Weights of a small transformer language model: no biases in attention or MLP.
Each number is 500 + 50 x the weight over its row's rms, rounded and kept within 0 to 999. Layers, rows and columns count from 0. Numbers have three digits each. The size before them is the row's rms in percent of the matrix's.

# q: layer 3 attention query, 448x576, rms 0.143, rows 339-383, columns 480-575
# k: layer 3 attention key, 448x576, rms 0.147, rows 339-383, columns 480-575
# v: layer 3 attention value, 448x576, rms 0.127, rows 320-343, columns 480-575
# o: layer 3 attention output (transposed), 448x576, rms 0.133, rows 320-343, columns 480-575
q339 100:512454618562506427382542527496510544523535442507520485550481413529481541451544499603557477494441517501521361548579417505439433521453510495542473577512544541542456481486464423524496533515549501603511441448659480427496515459497437515527518447455605486480499561479464433494559453531473463487
k339 101:494524484455499474526496553541523495449525473501488572502421480487475571578514452471488468523462364562518445364426539382482506561514502392572552563522518511428427431546443536513468485520528585444548484512472491525593599436551514490408448465495458400482547547546521475541565563463538537495
q340 096:502525477502490521365478388533475516514524482519525509521515522530562483461501540536510517480493509545528488505493378513491484433546474531452419550373509485451545501520490529584463534469527456527462536493515548553467476567537523585543533477479517506406526507499483481503513472506462464541
k340 112:468501490453414435490463558578555467508463516460559532566488507527510514466448437495581532464539445420536450573562455561520537512582478498526530540511507472560535485513432477479526482448452507538585440465515548476484479556507518586478411447583452461463467492539522482444432468534463518520
q341 108:482533504386514480575454508447509515489498465487422417485500503450493540444530423479527613541453557430549634494446441504522513489518378447599480498575508479543532499529520517466444400499473508526538430533402519479358543487474511505471558392438412551568556565558509548543456551514533522474
k341 101:523544483466496507507540450455497525480572490587444556498415477374556437503478466450476497510552579484493546466448496534521477515500447613581489459553520521627546434535523493505478487529501554397441588475659424478506547543497407452509544576533450570575420465585487512475502502517530444565
q342 104:571531535570572497562498451464480482454506437522502467462498423542426488548499468592388452506428501487539557489459529422560485503495500425401477573554504463474547432518457529521574528493484556483549435551482584497519448475442468530520456623478493528505486460507491475591530455560446551501
k342 102:488551547490502468424450466533597486545474473499464582514485529546476542479547509580484479476449396442609478577555458522485422501516502503418478506402493429532433487509473467574570400441511381422454491428569540556557499569475433492499539482492488381484461543495566526581467400397536429516
q343 099:458512524437427417495448444522410547558576553464536545551437484442429424449531626490541465513535451494578533572498551554534408411501357540531537448442475575541440512496562427436509591587509447500563524486428527485649503488458455504503510451477501456558539564503452513542427486390492550477
k343 100:578580563545561550527545535340431512515535482517422465563488500520538517526356455482479417469514536420509458506583338508509580548473421496575530509536481508507531545484515538517508528488448541457519506524544498551531391484539519507468540492386454541522438506542570510533461535512550442501
q344 108:478503537470488527500467566497463429493500440546525511504567579588556429497530552535490532509486518531553600555470520468480521528526368452503489525444450533504406450496451472451501461574503491440531577545350517474557380523514486540457493549538499491491606480533369521396490603468499517433
k344 104:508587394533543502470641460472504566592443510481507538485493418535465523595477570527615488550430495477515457552430485459482499475495513464435460467485526481570505455472535485491536543501550449433523520608519401528487411453466512433524462491498492460552493495490520544531417480410462480554
q345 103:482502460521516502709507472596452566473598504475451594563449566532576481509437501452466471486559394504478543455506414504487517600490475560466472478540497503502493455443432444603503503493472592539524425462480536481572575510493438526513544554417388524472508501470473561595531476534445437451
k345 103:458445519636515356564507427514464532467500551442471427535512428558600513464403531521444567489559506492408515490542535446477389537541580519487537485486434413403470546555511448445491411542458470525391438592524500458461442527430497476445546455468505562540416427513466505566539453507534460522
q346 101:543446441443487536470432532471509500462407434464495482454569592515534453463480474585487589538485457530488489488536524575394532488440510511472600503546448535602529500472628374470504509485411519532464549571435491460483518487435601447485537495452540523500515499502522504485493569451523461493
k346 099:465569463460571544468540531365400552458467456515417546542532572536579508404557455511501412498551486427549481546507474547564580503520572476481448433466484545566444527526482398484464528414458531493514581501466484438529551545411511452560497499440511597596415526516440608532428512504506513601
q347 101:548435539414489516544422523523444452457442550583533484496549459517437544503487501447551476472477458529591416495396462518483411449548405534532537547520461429510456558486501495530495499543401480508489500470487561466558471549521565459540403401565503439481473440498480534487520494475539619444
k347 098:426513491537553500537541431481514477535524435544568564557574590472535577489524503579531514555419445499439510550518463435467522501512451507464399502421497489494521429489542498533498552571565464533449470549475533526475454553526544436477456664478538481399493504601542502471569528622571601559
q348 106:560510593484445476505399482405529452488572503505450472489562467503567552491405581428474508519417402494531525497482460399402533509460487530460410507466468532487475484542446436507452453555425429539565487464485411507523561424464469474517569549564553573491469609493467496483441491463484549522
k348 105:513433479500433446557506581530456398561475551569497545500490601553567613543547421493524461463475509526456410487486510451438497550509510486454561485499509561541598569466498534510468490500567536487472591555544540436436400543467495496405418538486530489548464465563476470534484556508600613494
q349 105:397554465510486501517444492504512533393532515463456476499473629543515532603520591455564564485512450444545429565402634466494506480508489493519452522488503471495472554531494479555459530559499493591489479535473591505506472493497461463509511557522452546537710421467508443567508545545527533488
k349 105:485500445505463519504504515641588524490471540477516447578564443518458457507493447548552450549574481470463363557553352518501410561558457457519453458527539530460499479485453493452479522484504472533505519575419448512573514548502484551520517531476410483460380482499580503429513474413499597596
q350 106:487519468571481519539522520529409592460631445457589512530567488534494467473464416502460547523467506499497488456499565518531445488514559511537547477515446472391472580524512420549494546462528569478548490480483480533412430524447526513568512519482507531540506592547536492476491521457507526506
k350 105:402465493498420403606456448506495505566445493561561495648468512556490515577514477462501546515552503509488424540485482516487482547519593520534547502493520530468502477427452559580424524489496602508518422566522548459540496598489464444515555540523415486543452429495499558518467413530522483496
q351 105:479515520466385463502531572609402524540467483530550525507575513514451506524563497506459538443501497490399409535475497478509506490471449513445556547639495546468475446536436490508507469496517603563575527467529495438521504389555459575433618568375516473541542515520535526407525542500516455432
k351 101:492611469538534566453505552472469479550589483552543526543478544479522498470501516527465444496567486480478549547510581569449532584493503458469407560575545507477500478606391464477462435465517544463603464470628461469504528533468488524510440535496536497533452526439401521529511497459403445566
q352 089:404502442475580428491515513462466526473449505522515460526576414518522456391464505521516505434480475533536525368492422560500417505505483617497432533463454431496509503482501488530509550539567486452510558432472503472492501540603552511475478471437493496540461575487586479393428550438510441515
k352 092:547598544535395477414506562487514524509424475431547533599507496546445496502475330424505541490527545433521506510565491419452427477464494580523606296521419571592518534519473477556548488351526486557500446502471542527620461556409579484544470529512528540472447387455537519568475437509481388458
q353 096:462526574328621545513501636515457482555432507511469461491445597483448519612476478501529527526531492479490527536462547556578577546459480469520446505504517458562441404504529560509461441581524512527583450604473482509420550491479548330541524551527595513503550420426395487501507549603404516508
k353 090:531477460512492477566526433495534534480482548518553441421558509506483501565541537516453481414456499525532572579502519479536552514494467446345538464510429546405533571495457471516453528500476500405532529490366466521448400597456494548466490525484448493406545430523497523496515419498495518464
q354 082:531444530499492484576526476593533476539480495529479565567479534451481536555486450493452550488498474479494539578525439510452516530532463413418524461611508459498541454518433444547491435418486455574542472550518523554535516519537529606544474524508536481484585565488525547481502470562587546443
k354 086:452492487487572454465443545556482511523615575503495615516510547521569472417559538434547492499556529538605519421505508568503421436529437484484465498436524508535462526565375522540502438575521513536402531517549510563460447438622487480440529522537505488577397499480419494466533539487536637548
q355 093:546497495540541387474453416553517500470476449522550515483527458535497472445501482449521530507531549577426459518546386524463534518596547452504532512538476423444526459478492445425445486462476543579505498450477457516418503531433504589535488504496437541440411446416583445483487554541577476506
k355 093:477524604470443532471569524470463520444525497498501423430585526496415383496548494411596577503464404480405490481467536638489438477528463492512479475486499539530488468495393586531537484507535494526608559494535490500464467433520476464526509478465495452430514468501496492463489506513500530433
q356 097:653557502671516502455517496557510407483475558443500482494513474534551471514526468455433480421501567427367556542498467313479487587506485500496537565534436494472517482530567433551488610435485474457536455459448519502533469557478546516430447522528441529485548572514493518526505535500516490445
k356 099:528503479481470576545392527424482471473476507497399496463446620452476532522484554493414507456470444433565560548464505481538516513499534555470519601498490533463553481497560456528560400608469540550535465407531401497582536550554499451590558470521460463549515544525423562604587523505424494417
q357 091:459497587463513551563457471507503398431443475456507469535497418575488521482468468510445455564513477590507416492418453607462438440572524545574393423483428591423473553515401537480594444543528495482530563433590528442570515508593515453481522459428487461525509530457483489469515499530463508575
k357 092:638482499492433514420529610465499493554449516551523611454557507496443389450461475531468499505494464504586456592501384518544436497468407578468504533438639529566466493463427470361463524520511515544548495555453420493458502571572506557549530503464455491495482517573546530439470497457437539466
q358 096:479445613530555372524455592446543487470452520451439402523455465599487584536485524469454520543523497516476485419529462436455509449535601445438482462509496535401532534436471382565477526475469490432483478464419592428491538549458467513523540461542454436419588427506494472541559516473579481507
k358 089:538509596512577538549543454559489427469550506592538457531465618464491446617484498548438465458426560437566596557432416468538535504479465446398494586526490470455531533509509509571509547575489473548486486544510484525565526479488535460507482529489464531543557534522574423479509502615544481523
q359 093:568465447517417444493416417556563493476494497420544448512545438535578575511477506487453473440559473384583482524515511502419412433570479468482471491554389508445534513473472494472558479507531426540390454527421507581568477490534454513461438473494482477527476477476430515554490408480543521496
k359 104:515454653582462483464597483447577532461452493495473521517570543512469539512477430480465485442438489528532496508527435525483493488502449564422512581475522477509490478506361540498467424512534428519564548501486461505479505552448532492563527479554466511481498521456640495496482468545435507552
q360 105:469535555503425465504495477525551483504477516408478435575448426514588623553494526495406487536479389526465371506482546404536422431430378475558554512536503579470504416428529450485548438538485455564460518474514499559564462478447463475469441489505442445499494413543494422490480496438477440430
k360 101:417474508434459495512482510600421485540525463458444451548453606389493501410483468505577496519489511541437559536466550512522480479510568552500515484488536470560520519559545549519492540576408510455441460475534581493382514414427550580530465487530509428521586566500472490534507544639456535639
q361 099:504485527547548453435507515493452568480547498463538501513504460470444463371603440484483419523544569500407475597494503476509473548579566530508479486478458436492492560529465510464523420500460473604490444596561492504527490435530569480429529444484470553474431390587532460552469546425424477467
k361 093:513479455568477524454477492547439433466515492475442452590539507556440467507542464522551482499526521580469483516436383522378495511455548478559541454552458480483470361516604528517518465528407490421493563502498530470499474506557494482530431568504548468445446498531518520537511456448554556488
q362 094:456446516561435487470466526547535492524448466525453419440537452596422473468506550513486475487520482526511461552516575469475486543546448472446512522563438473551510595460454508539518564442496508558566457504503475591677491535426489430530453485511437512522538501463542497489533521603527500543
k362 102:479546514526444591463472477543477554556551525592561500518449573513525586486429457430578596461479519446582400505500570589546493466459456468508489536492520529518470552529394536445482529373518460549520494477462521500511455455501492506553533554488536473476535577571593503474512526433445524547
q363 103:554594462543536455485484573515536508473541534603519407422511484555494494548430539502514481477468516471458585505545529429518489471560583457437482452490576473527605466539565397515466525502551533489575628547420538470443555483493503606513553463635533503426459483489506558440460537534510474477
k363 099:581416483497466584508502408430599471476539479512470488549452568532532396548549483389533471469488551606432531495581516493541442567586433496577542464477420439559602560495534474528582414536453455482460583565446372447553606518530468478470366413514485476486489501504463542478520486543483443434
q364 103:495527449532627483546576496474536482493585495500485494471529500441466490552530548462506516549472506491561504444457468438463500512503463507520557472514512552501480535546505518490507556529596459483558519407532533492441476489506502503497500448452590529496520414445517489505562494544610455454
k364 106:504514527538545524529455386558576499420426497470556524464471525525555512428404519568378432457537449532492572473397602568546460381540495417439513441581494472471419501464494439566565453446519448491526530548524484459579497522520484568513436393483490459463387540480526471488488471453491491488
q365 101:494503577504543523597569571522412505503474426469560551476455519477451503410400452438422532454528502453386483422466561476609522486549397449477504528483474568438433413505537446534524580476539432404472464563484528508546496462598555533444484515502531440447538486527460609442475586465546449557
k365 104:474495475482563533543576435480527429545536540574486496569561589451560417454591522537476489481533500511467552426496628399412524367509542516549570570555522506510534501480487557512427482462486591539565465589436428404517572512415463518439482484555546614486466477511549434544502524550501538442
q366 109:466496427614529438590461451421445543448524477417506521490541559444530547478589523498519432493489432553456541489461448534456533455455568458450484484514426538476493551405519435532580498550477513520452540500534519465485540515526461541528570461478572569468593520447497505639583543476499447356
k366 105:499469590465409479495487425496513515510547477403475514482524528512536515561481534599411535461500479547389572457537531441494529445581480505429474589468511459456564484472511620564558497426488468525553491450503505515544536514529527459376457552480497517554464438483475518492466483461487478412
q367 102:547478494554404513405373510537410503470521511424551496394631476478554436479532557556532448449484545484447462529435445451517473552526441576477452501498442485508471487539598500412504482481468527590475475551506457504495503511497475518622409431464522595450504464506421510514500517559488471479
k367 105:459469522476540433586547399508562449468476473532471517504480458444438551493504546520497463536485459455488480495488421578532583579451449537497535561520564596478488488410541503531435527543531556410551544573423540551444538590459487515529542505477476416603495528583529475415486428468494449507
q368 098:497520628529516446527597584516420477519546312488447612580546541555494565469465482491548421553465549521533494472446493464548506504486498534457526483481542560515470499452475524472530496533554553575556490503471583458468516433545511601637499508504441465525558525504415461398580485507475512536
k368 099:439552548368444502572499394536513477507459525487504513530548478491505504559511514531460474519482422478497464454541484506520443565347431480560450510534481517574501408455516402452444454559463526550459548538431438450435572544488558446503492453497449513519446480385461446540473503387492459516
q369 101:444491441519462575505531583454571511538459466434417481517444471466483504513587488543478525485456536452538507496533555442547572359437480377557480539444462502483453473459516443415449577519429523543527452406518465483451553560409396496504493544436552430571517550479498519403474535528515596521
k369 098:547607506483515537529419491437522465472524576549533494426516462498576465596433535530584521530516472480569501515524501470362419570560453562519416538496510505502427573549347502529532420517587466531461601450507536608382494498490522508430540547525584495569435535533454537529527572433576465448
q370 102:481479554574491486542569591481538475470503338515463516424445554478514473566462477480481477539425479483372503449505578442532470551417514492508610494518528502562474540477542531546521496545506562461579443506536516520529544518443493466495542546454537394567537516520540513551549535576505495435
k370 098:448494580553426567484468406549508505447546481405544471518406432489474469553501393476577517538456510520537520558467542465522431595533527468496432536425506510550425493490506456466505530611543410475494550508421518576520551514467568461466428494439539526505500559480521584466462505524459483568
q371 099:542478530463509529475520521523547472532541510377470477463491600376446572374440486583487502503416573515455475501451553514492524417563445539551447494482452529352488514596609539542508510531533469582478472530477498510486460449526554534491476437574490481416639470579456443468511534420534477489
k371 110:517439414528410482530433512512494517533447484517471436494491515518490482375480530525506506547428368472432504552411538381502554521525522586497487439479591484410530490430589545495450420509551465525410449577472465450477474453539393505481502417478456481531475508462505506541542579591494570438
q372 099:499466548598465532510473474495425496480480473445484457557485538583521452529465494470554558530557503467498476547490485579503554491474463552523467496531490509474404479489433593450548529445484471506495509537514398526523463506514571505458470506641467471419430576441506529504496523480447558485
k372 104:464459499452455532536520473533552502542525479529489437472597454488519525536525469474514466489496457479398650562427586468527542452556522468473517470446517474517454490483622467587490509538463468464480472539432480547469471453451481432488475556401597597575454581457498509520495467528543513515
q373 101:537578510641509484641439461461520582420447486531548452459546555479503426535433502466544540453548431503514512452481481434572475389458483565354455474543500481538562554541488474576466410467500461520466517528491418596497474469541482565575445462509539499561475433532537494475498509505425534513
k373 107:505433490492584431429497479521502476495404512563463497536501549448586552441511520490419431455562529448502511438401579472534524436483515496541444415519522445517515493534455560443523628473541437505438470528528530540523567558509466419484595503437495422634540542456440496416575480486533459497
q374 103:454539517466481494469480525516582530395444535533548490484535435535502512541538541506576467557477481553470438441480525544547482517439500525503423504573539489501512464563496516506522468428520478505525488494478448467445513576448550581552501463524596470398586493546431466469534545537493560612
k374 100:601509522525488497400510526473473421496464551540532502450533565552584489476467461537446429435547437497419653429452503546528525495464491467435361492560492472495423463435507564457453545506468526422476492451486481480450561517441486473460499430543494488538516499483442610484506497389499529447
q375 104:519514379546355487460490491505496454556419479487541449511558497536440502550493378500525529554499529501505489514589416444414537497520528483565656449530504525565530529430460440478571411349466519446487591503510541473491436450573427534564491586468461464614538491596614528499417466519502456507
k375 109:446548513491644552583507540460507429435532437517522471509494548395399467555464521573506456479463475421479546519509627470527464430520521568497552543486561531460469562534569507498509523534567421434356442604449404462517648466498473421551537523497453476469530425490506502494526543558383496445
q376 103:384497525486539617436563523503463497530503549459574446456484605508414611410552525516539431503510505461522496557498552514490510437559518462491484516464546550510444561517485543568544489404562511473444412497592550537459587514555557488446551403459487509444417422382543462455509472443531617514
k376 101:545491494500539482425368497612521452505484546406462476535535431548583487522574488571453524577442566575477478478548503456435501510529477473464445510539473503417544484550469415462487481478461416492430626535495562544417525533413489533509534550534505488455541513413439386627548570523581493477
q377 103:524427473565483530474429543596445536558544516502522407581570601490468472547609457524541553488459485553488533549534532451517578438555508467461560462509462540399453404476545567499513560484493503500424482531523472504414519473494459470585435485482506459500482603487575521534545469559436498593
k377 102:545555495482416471447582564547441500497560507498529534537458392466416507452554501430456398469591490506533509486522443578503503530392518486496461579397573492554516564549421561509535563509485585511472523413569394498557520527543552475564507521468512518469552459381541443435502451493505525529
q378 107:452470490502479454462497513544512466550556511494515526563505436562457542535466458410478512413492353453532529523466467466445588449541589490538469439489431495445462529462520490539482577616457553524506459443495486532544502535548560438507459526509468474513478492377562509531489461413502467488
k378 105:491536520550467523640578584500554488485440513445490465458511593436521434510534542549418508472491566462455520461594489463551401515557616561525579507463523516544442505531505446473524555468461467531492418474450481469494543502579545511471483491524572479588522469493458468564426490553415482542
q379 103:621417505447503510556494465515516511413455509557534498572524514577512507445457545557568416557501517532398432557580468558494514512620629558566526444487459509489527558564553562545470451537456512505482470582432488534542384485477483443548535426501453531524536587576485544469473504519453590449
k379 099:601479435584489464498587456455517521470514528527486488487419538452496505407497566563555502511470483598586475420534469518510423456468416469459574514491463480378446458497551446453581562410498587583439464426480529485512447404573445548514461574480537444496546539505383489429487547462505476445
q380 110:556571501535624546425469537436540522527500475503529500520435569415459503466492515470531433531456485456470458412573500624526587443485534499469580518480498493592591554517564525497595462584450482566476560542509497620623542492480472489534574681506535521485614494495419524561450483517487463548
k380 104:554554459481519620490576460408477510462604451500502467451533456532442524558474548427506565484541504515466422570596543507462523516517343478504511574533478495520485483547501477497437521447487628449577543524518559519453473481467540486470537480418488537473480531555473575575479482580585447523
q381 102:448441591478433450645500464500426497519488514427449532494485471524579480475524401529399517612533489511488497448477547481367553522562470480597474406477497412441546518457493485426568403495537496436529445459576596460517476494532488540564496442498407519545495469487508563463513480527513508478
k381 098:517493460641436476537505531563487514471519575453541451508471463517424469474437481498476543442483581466482517533571506474573551574533491547598506602540546466443461480482559440466555546513405457444610457572540475532551440551498532579485467471539483512453473551511523592458489498449481482500
q382 104:443532476580473454538549538620485571529540486386570464544504472522465526614495476370508549460573576538452416502550491516563498513529575475538446484519580538555574497478522473423512491537550527477460476475541466481471505540522424544520472571463549573493531587629496503494561485534521543513
k382 099:462562474428502512443492397511544496515457492480450457540377565516497581538530509527507523485467390566571587502460484528483540497540467406462593488481556418433465510531530492445467432464483619526471414410501442509474457598434446352538551531505487508489559494503506388547540545494429503414
q383 107:505441561501494462551509427512531460549551433471515569560487466549605525490462557537462500530529481519414477519528528591462425499573444479440532477429464403450513529456536490514587523536464547521494529518526564483515592547475518495495420541513464490532407538417514521514505572557487497470
k383 103:490543516591444513492481460514509541454465569498467573520516411461558509507521537452509407540487518462458436500512536417546525459548521529536485442471500489563448552558489538433527471436565422593439555467491452490533536476525483539538498371439528555509513515515412463536498453389578522505
v320 102:477538436493484491489463376571420457562515485557542513518479509458505482496451487456452514477451508510499378477412456507420550382518573435458478433603485560501494649459524480529498467471511491558458502503511530489461572521433503489522541487506471435517513520532537545537465541551564473530
o320 101:466500536498492543503465621532472476451444523582448465487441458462471518506508554525487509421441520521585413411502506428484529518532499494578602473444539494501476492437492527463528505494478473478566444397531547522523536481473472514418499448558507524457535499405432511513456549527512584498
v321 104:465493517505493454541549559550440468496503440452507585572436473511631428549525462553544430458571461403507492473388504520516562465518577522453632530427554501441507562567517464484429530483410522515490503467478489492446439560534514465507439530495465496536484518337453478504549589554441538588
o321 100:488531471485474500501489418460545520534520535575496476509522412464478462446514569464369526525526584568489509525433590446494545506496529578539419532458465500549550458429554451466522511548501501513518456518546447493489532492388433522566537524537434508567448510487465363543574384466606525480
v322 098:410445516438525447515495547556483467424512473546506545528459519450608522443467525567463505499449463537512395452475612550518444413432458469428450483388420445430507537414536507477469516541497500488528461481579451535542471486501411561521526508531542439445572512484552492474540493456437472425
o322 096:510462521496521484523609576478436410441487481424453495491471579581539516494406433484532538505523460532577504503418393579530556445506541467495517511476547582583544540499381487499501452624543581521545492489500431425558524419532454536495549388445499545499539516527467480478564492548503531472
v323 108:573483474575485422557517449454488533511536441467453510628471535601599476475533435511489511457493455412438561455512478525536565533456474513489527409464526444559468496533534494582508504548462439477501486452416521493580610486544448492533471414528425418434536486566535393542504483637489512519
o323 107:533492520400499529478468522538456486513497494494388493473462436499497413512526487503453543503477480524490481543388568490525493459524552506487455447482535510554482544458601485540503497528384525510518427449400502471568437486547461554434549584540432567507583541431492521415457513546488508513
v324 101:479563438509468558448487481505422556523499547617532455529484467423477433481536560410481451428423565479544519480600539560477460450499497491466534486443502580525436508496421590521552436403401437500518502503542543603392449559407603569475499561437509492553466451461518512569562430499499515536
o324 099:537388577528434588502446504363407491476406472474439497453477412480554518453551510566541422503535401419501309498439545527531467413601526514604523572578427493483560495505479466498484490474556562522538477557424620522455538463494447530505523479492526545421447460491460539392523587469475523542
v325 102:607419520425598547594428586512531521564440449619557497549530501537489500507525543490400540529499541557472513427454427560476501528497444541487531580464543441448476505498509494578461513507493505498525536530486553448470476491442563552342581589479443540493514505437504489546523561426433471469
o325 102:506516449489480440485451487525519414538471400535495514441525501436520461462572518556474443417506455533460511504463519445451462422530583553527554466521468543556493512466552543486487465524492477403468502542459489551473502449478440538496415502450453453502524506507504537508495482464555524565
v326 100:463461558574539525470444379637474454455582418454551533473407513522544444497440467482513496460507499482513517577544529521537394585520432501479455488552543591466557559485549541489388446486475385446454460531497573559554492543550517488525513432563548516400449472482471512558441414602455416458
o326 101:433591495526532597461428554543550447466514416455500480476533505507384498474539419538485417523579476442565527546553536538545496430502469453552553540547446583422496474551459522569419564499484642609500519462463485493524530474514513346469586447441467478568570514464569505485462462527568430430
v327 106:497480494537435518506438487524459554480569478417481434475529497490434554488453356545582528489494616559390468422500553504422539406553481425479509452472513475424491450544551546487537466473525477580351525503507513520513483515439492598486468591482521493519485425507526457499508520437418417549
o327 110:449529496512497501534530540441576529536503428437490457513501514513557511539534451481479458516451534440510446458504542595493536471407420509590514529582578559476460420461505592473521514640543627435476498482514539515477461469464538552561504555449565444480524428503453531487479465532393604436
v328 102:557570557450456475550441449522433565466476527570510569517518479491402466473527511524529443517484502462555534511468518472511537617506558537502459494518462510579413574561536500557447438483483441508554468435525455534438488535548466464478605586471542516544493536469498414521574498491497469498
o328 101:486457452544508430468501531404553465636538536500533403471495412513385427440505519496505531526414521432520492482547561547521567473466550544507483465509442489572481543519475553467511482482511491448445509473403558533473492554445521443502547437532514580563489365500461609479538531498510544525
v329 108:586497485531486507460609565554541490488482522603480520479549475514563570523554488404593469446530415459425536382504507453470456583510435446527447520557468426422517488538383559504531491505527570396465583523530508461408519459461523592470468570545452560427507564469425484521471532405593481567
o329 108:389525498516545498444612419622443440455443508450482482584539477540487555553455501562530461508457542520534458522508482563505459430514410445537486473339508545567453563467399515492442491492487478456563577551515501419542504535442501520470593478470504502501392433491561485553523544462359519498
v330 103:456489549479497531537512547482475492471485568495526635536454584553527573562407528510481502492458564482427456487478502559569519468513515517598551606493512462500571542516482550535500525482466501545415376469478523517476441467415478446511520496401513491578495550481517454388454448506450518565
o330 101:431527546588470478448475498501519491481443515501446522497512563526585522475456503569567535485537527517482454557463502482539515484485462530534535345398487457451474582532410528528497482506460494531558566504558449501565510468553520515512421489568437596589544449409447567407481545444560430584
v331 104:485430489507415513507590470512500506524454478498614524454539542517432448436485388528453551517483424548461548564403557488497570458527465498454540528538531500452418526503496457505469495450466455474509419405530528558418539568604500525457446489489491531573489485648473434481580449466495515510
o331 103:507486502493467556448569366490535504483538502505443509504540380450528463498576544529556557540478494525511490483500464464574492459528431570534480473464518446454525520587451520526562548506577455545483461502429469524476551483390579515561533471714482470515489576481499553468454557525402576495
v332 106:478549564463422520465478553507510538503522514493557516513417513501474524485485480489598514485473448384548506532505535447529578435515525408605464514482476409533481518552503547539537441437520526449422612584417432559493529536566470553465484494480498485488458479641540444510507442463537504523
o332 102:432487561540551460568488430518476513534526449532555532541558394492576509488613473542506506467570615458452516423519535472450538528485454518518489503510406460476446465411508528564543390546487397546478472443542483556460519537425493529487449453462458476569503513515487495403555578533553451527
v333 101:488541537640574424494412469468508532520566473537541450611461398538545422439558515473470451500538534533536492472461460431534419663535447520475458419495537556526502536551424440568463461389515500530428503499474487542525497511498451549468413495426527531458555529518514474454498435536482503520
o333 101:437602526484469570516459534443535531489526473453550491526566450509622486507513497530525617542549468545485606466415581477584524575549444483537535531510474531558560468461441421541533473476608491558501501533501533501441479636576471430488555438551462545499492517546448507561512513596475527482
v334 102:489486405503498520505450543581543504515458513514486484538559432500496503499510582524573538486469571535475532529460553440516507410551381567516546528439543450466582492477464505501507466475520506521495500522529404475526567467465524489472572510417472459450512464492512464545493494465446572536
o334 103:506546563562474437471621481518462555509482457649530472386484525520465475481500387502521476544556493525464539468516517421514519480556558406585522456489550503559534360460574463458545438495417525562529473584557550496458520580523495573588482460433451513479411483502548484488513446471378455481
v335 103:405469536576544496506580471392513530446481371504493563593501481580600484481501547621451422444433459457508523535530549470549548396528466497549483563441512556504409482516504617508513572562485450503468546520529458507547524526535458502518559440454514517506526442490534540511505493492467522439
o335 103:489497472464457435527487482451510528414482535502404497499433460445353535448544466512476554506457545557532622553473457520419522537500507455602440406564450493423543526521584429516469508489468460590485456442448607569450572599565556504576418431467523425541501555450397547545546492623543469518
v336 100:421365503536441460500517428435490601502491502469541524555602519398515505508499496515475468500502446458490384482525469473414464523430558539479386471517494489441455446544454626404481513462579473481529554474434502593379480538510502506505572574504552564445508453539587415568486469476484510499
o336 095:513560543492465559474474397513428487513461524554487386472493526476424463513549548632494498467480484483489529476559453509430469489491461479566548474555469472412392536484509589464498509392549565479530512430576439448478545505430539516536549481487555437511447449518528533498490565472447557511
v337 111:445422502484527496565430488482591513464475445523553487540456428559586365430425521518598507520468505463551536611381457504462437539470515478455453541472451468523578496469476598480462471462481468480515452510485435490484504479479494528503481391586468523511434528498487568467433540543470520461
o337 109:548619555473582560618456429473471442473531529517535539540458505442516409513478515415634529473501403639492537517466450549578530382528478607427449476546404495561454424431555444507445506519527495512541489486455439484470568500610505520437586458489481474454570478547506515480420488524514541558
v338 107:538534517551514502548430485563494569489518567461519388555507533547583612480486542504519501437457562501471545587483543486500436531513451570524570439523534439510566479512522534422487469533512469530472450527510479563464499498441612456636475546574424349501441576547486531528466444520429535603
o338 102:440533521410466421529557537580503457505478529526473545505465514595481509522530444510544493481521502585483405518446472503498533445542449465446560493480531504433523510469488453493575467455540543456570518476441454474520538433520480450497478504527478510571460496447571444464609477496521492497
v339 109:501542438425398510459497468424375447496511560472462506533483499465529565503462487481445505581547574430486510508398500592538459455445473526471528506474551500523406466538562436507474486506456527570552493525409531460568421509536570506515600528475463516454446507497483479546483483458515538478
o339 106:467404498533536491584475595550598551491473597404575490505510569460562507579522446554476513525504495552415486368456483503485507433450479509545534550529465537559527521524471542454525427582448517554437477574603307527565512384605493532525496450536509477462443454555490557506502488508503517540
v340 105:497512589545461429475468478394510583530403443395501553492428493443534566549534540470467521537494467497495442503449437387569531431479438526492521539493473530516470509451556497485449398519517521457425417483455543483548570464546513472535423530527550467473481458447498465524440525523465615487
o340 101:399617507420528594529405455389590445510521496435482519549605526578466430473580481471575465573555532522424596422497452452488533470408593485544420551560456531535521459474514451514481464435377523436545517427515541602484456444499465412546508530533463498573514479572431444502528433569427495476
v341 102:549493419548579501512473567566446415526587464517515482434529473461423537442466618541486524492462528540495537473466416457392453481541570469475553589483543457476421527503548520440427556497474548438470330449453499400475437541563541473591550506505594489470494456521474469560593510591487501540
o341 099:474474505579481545467478477534485487464441550586451481439500506560539431419533411482521395534426560478496422504455543594472528550517486477490563505436490445449502357606566510498466483413468488497529400541400477521512383465515572505446440505566597524577512368451536512450533473449500509366
v342 105:522404517614514496521516414490402458535538461445461596492586477499483552535485578525481472585512547504531461481457531492384481543550390432486465435455415512462605578548574586493483581486487499480615552515488465479553448478528542528462546500507483535512441514481556549478468584613484470480
o342 103:527422393483478558428482520490551507488472446468579448467508433477496428548489465488474475476502422507419569514532466440533480530522524461347440532548572490503478504463412472499513425538506551480603427539568508501503599460500543440528532484507597589461563488442507534536511470522468555502
v343 107:473515520640476444471531394477446649535461438416551527478503406512475468427407491435466465443605405498525528485537475482526500493507555449525487510473477497579468470476512467468496494481434536470481482479463451490484484539376510486488520471609474633539520543459433536512498484507467454513
o343 104:506554578456545514507533497533535517461520484484580463501452527422534563463480560433528609420503510540623588459472521567548504447580489519562487518437527457476448537588474452549367377471580493521495540402528499575516490498530583542575460449500455508526507466473410479483516549446563602563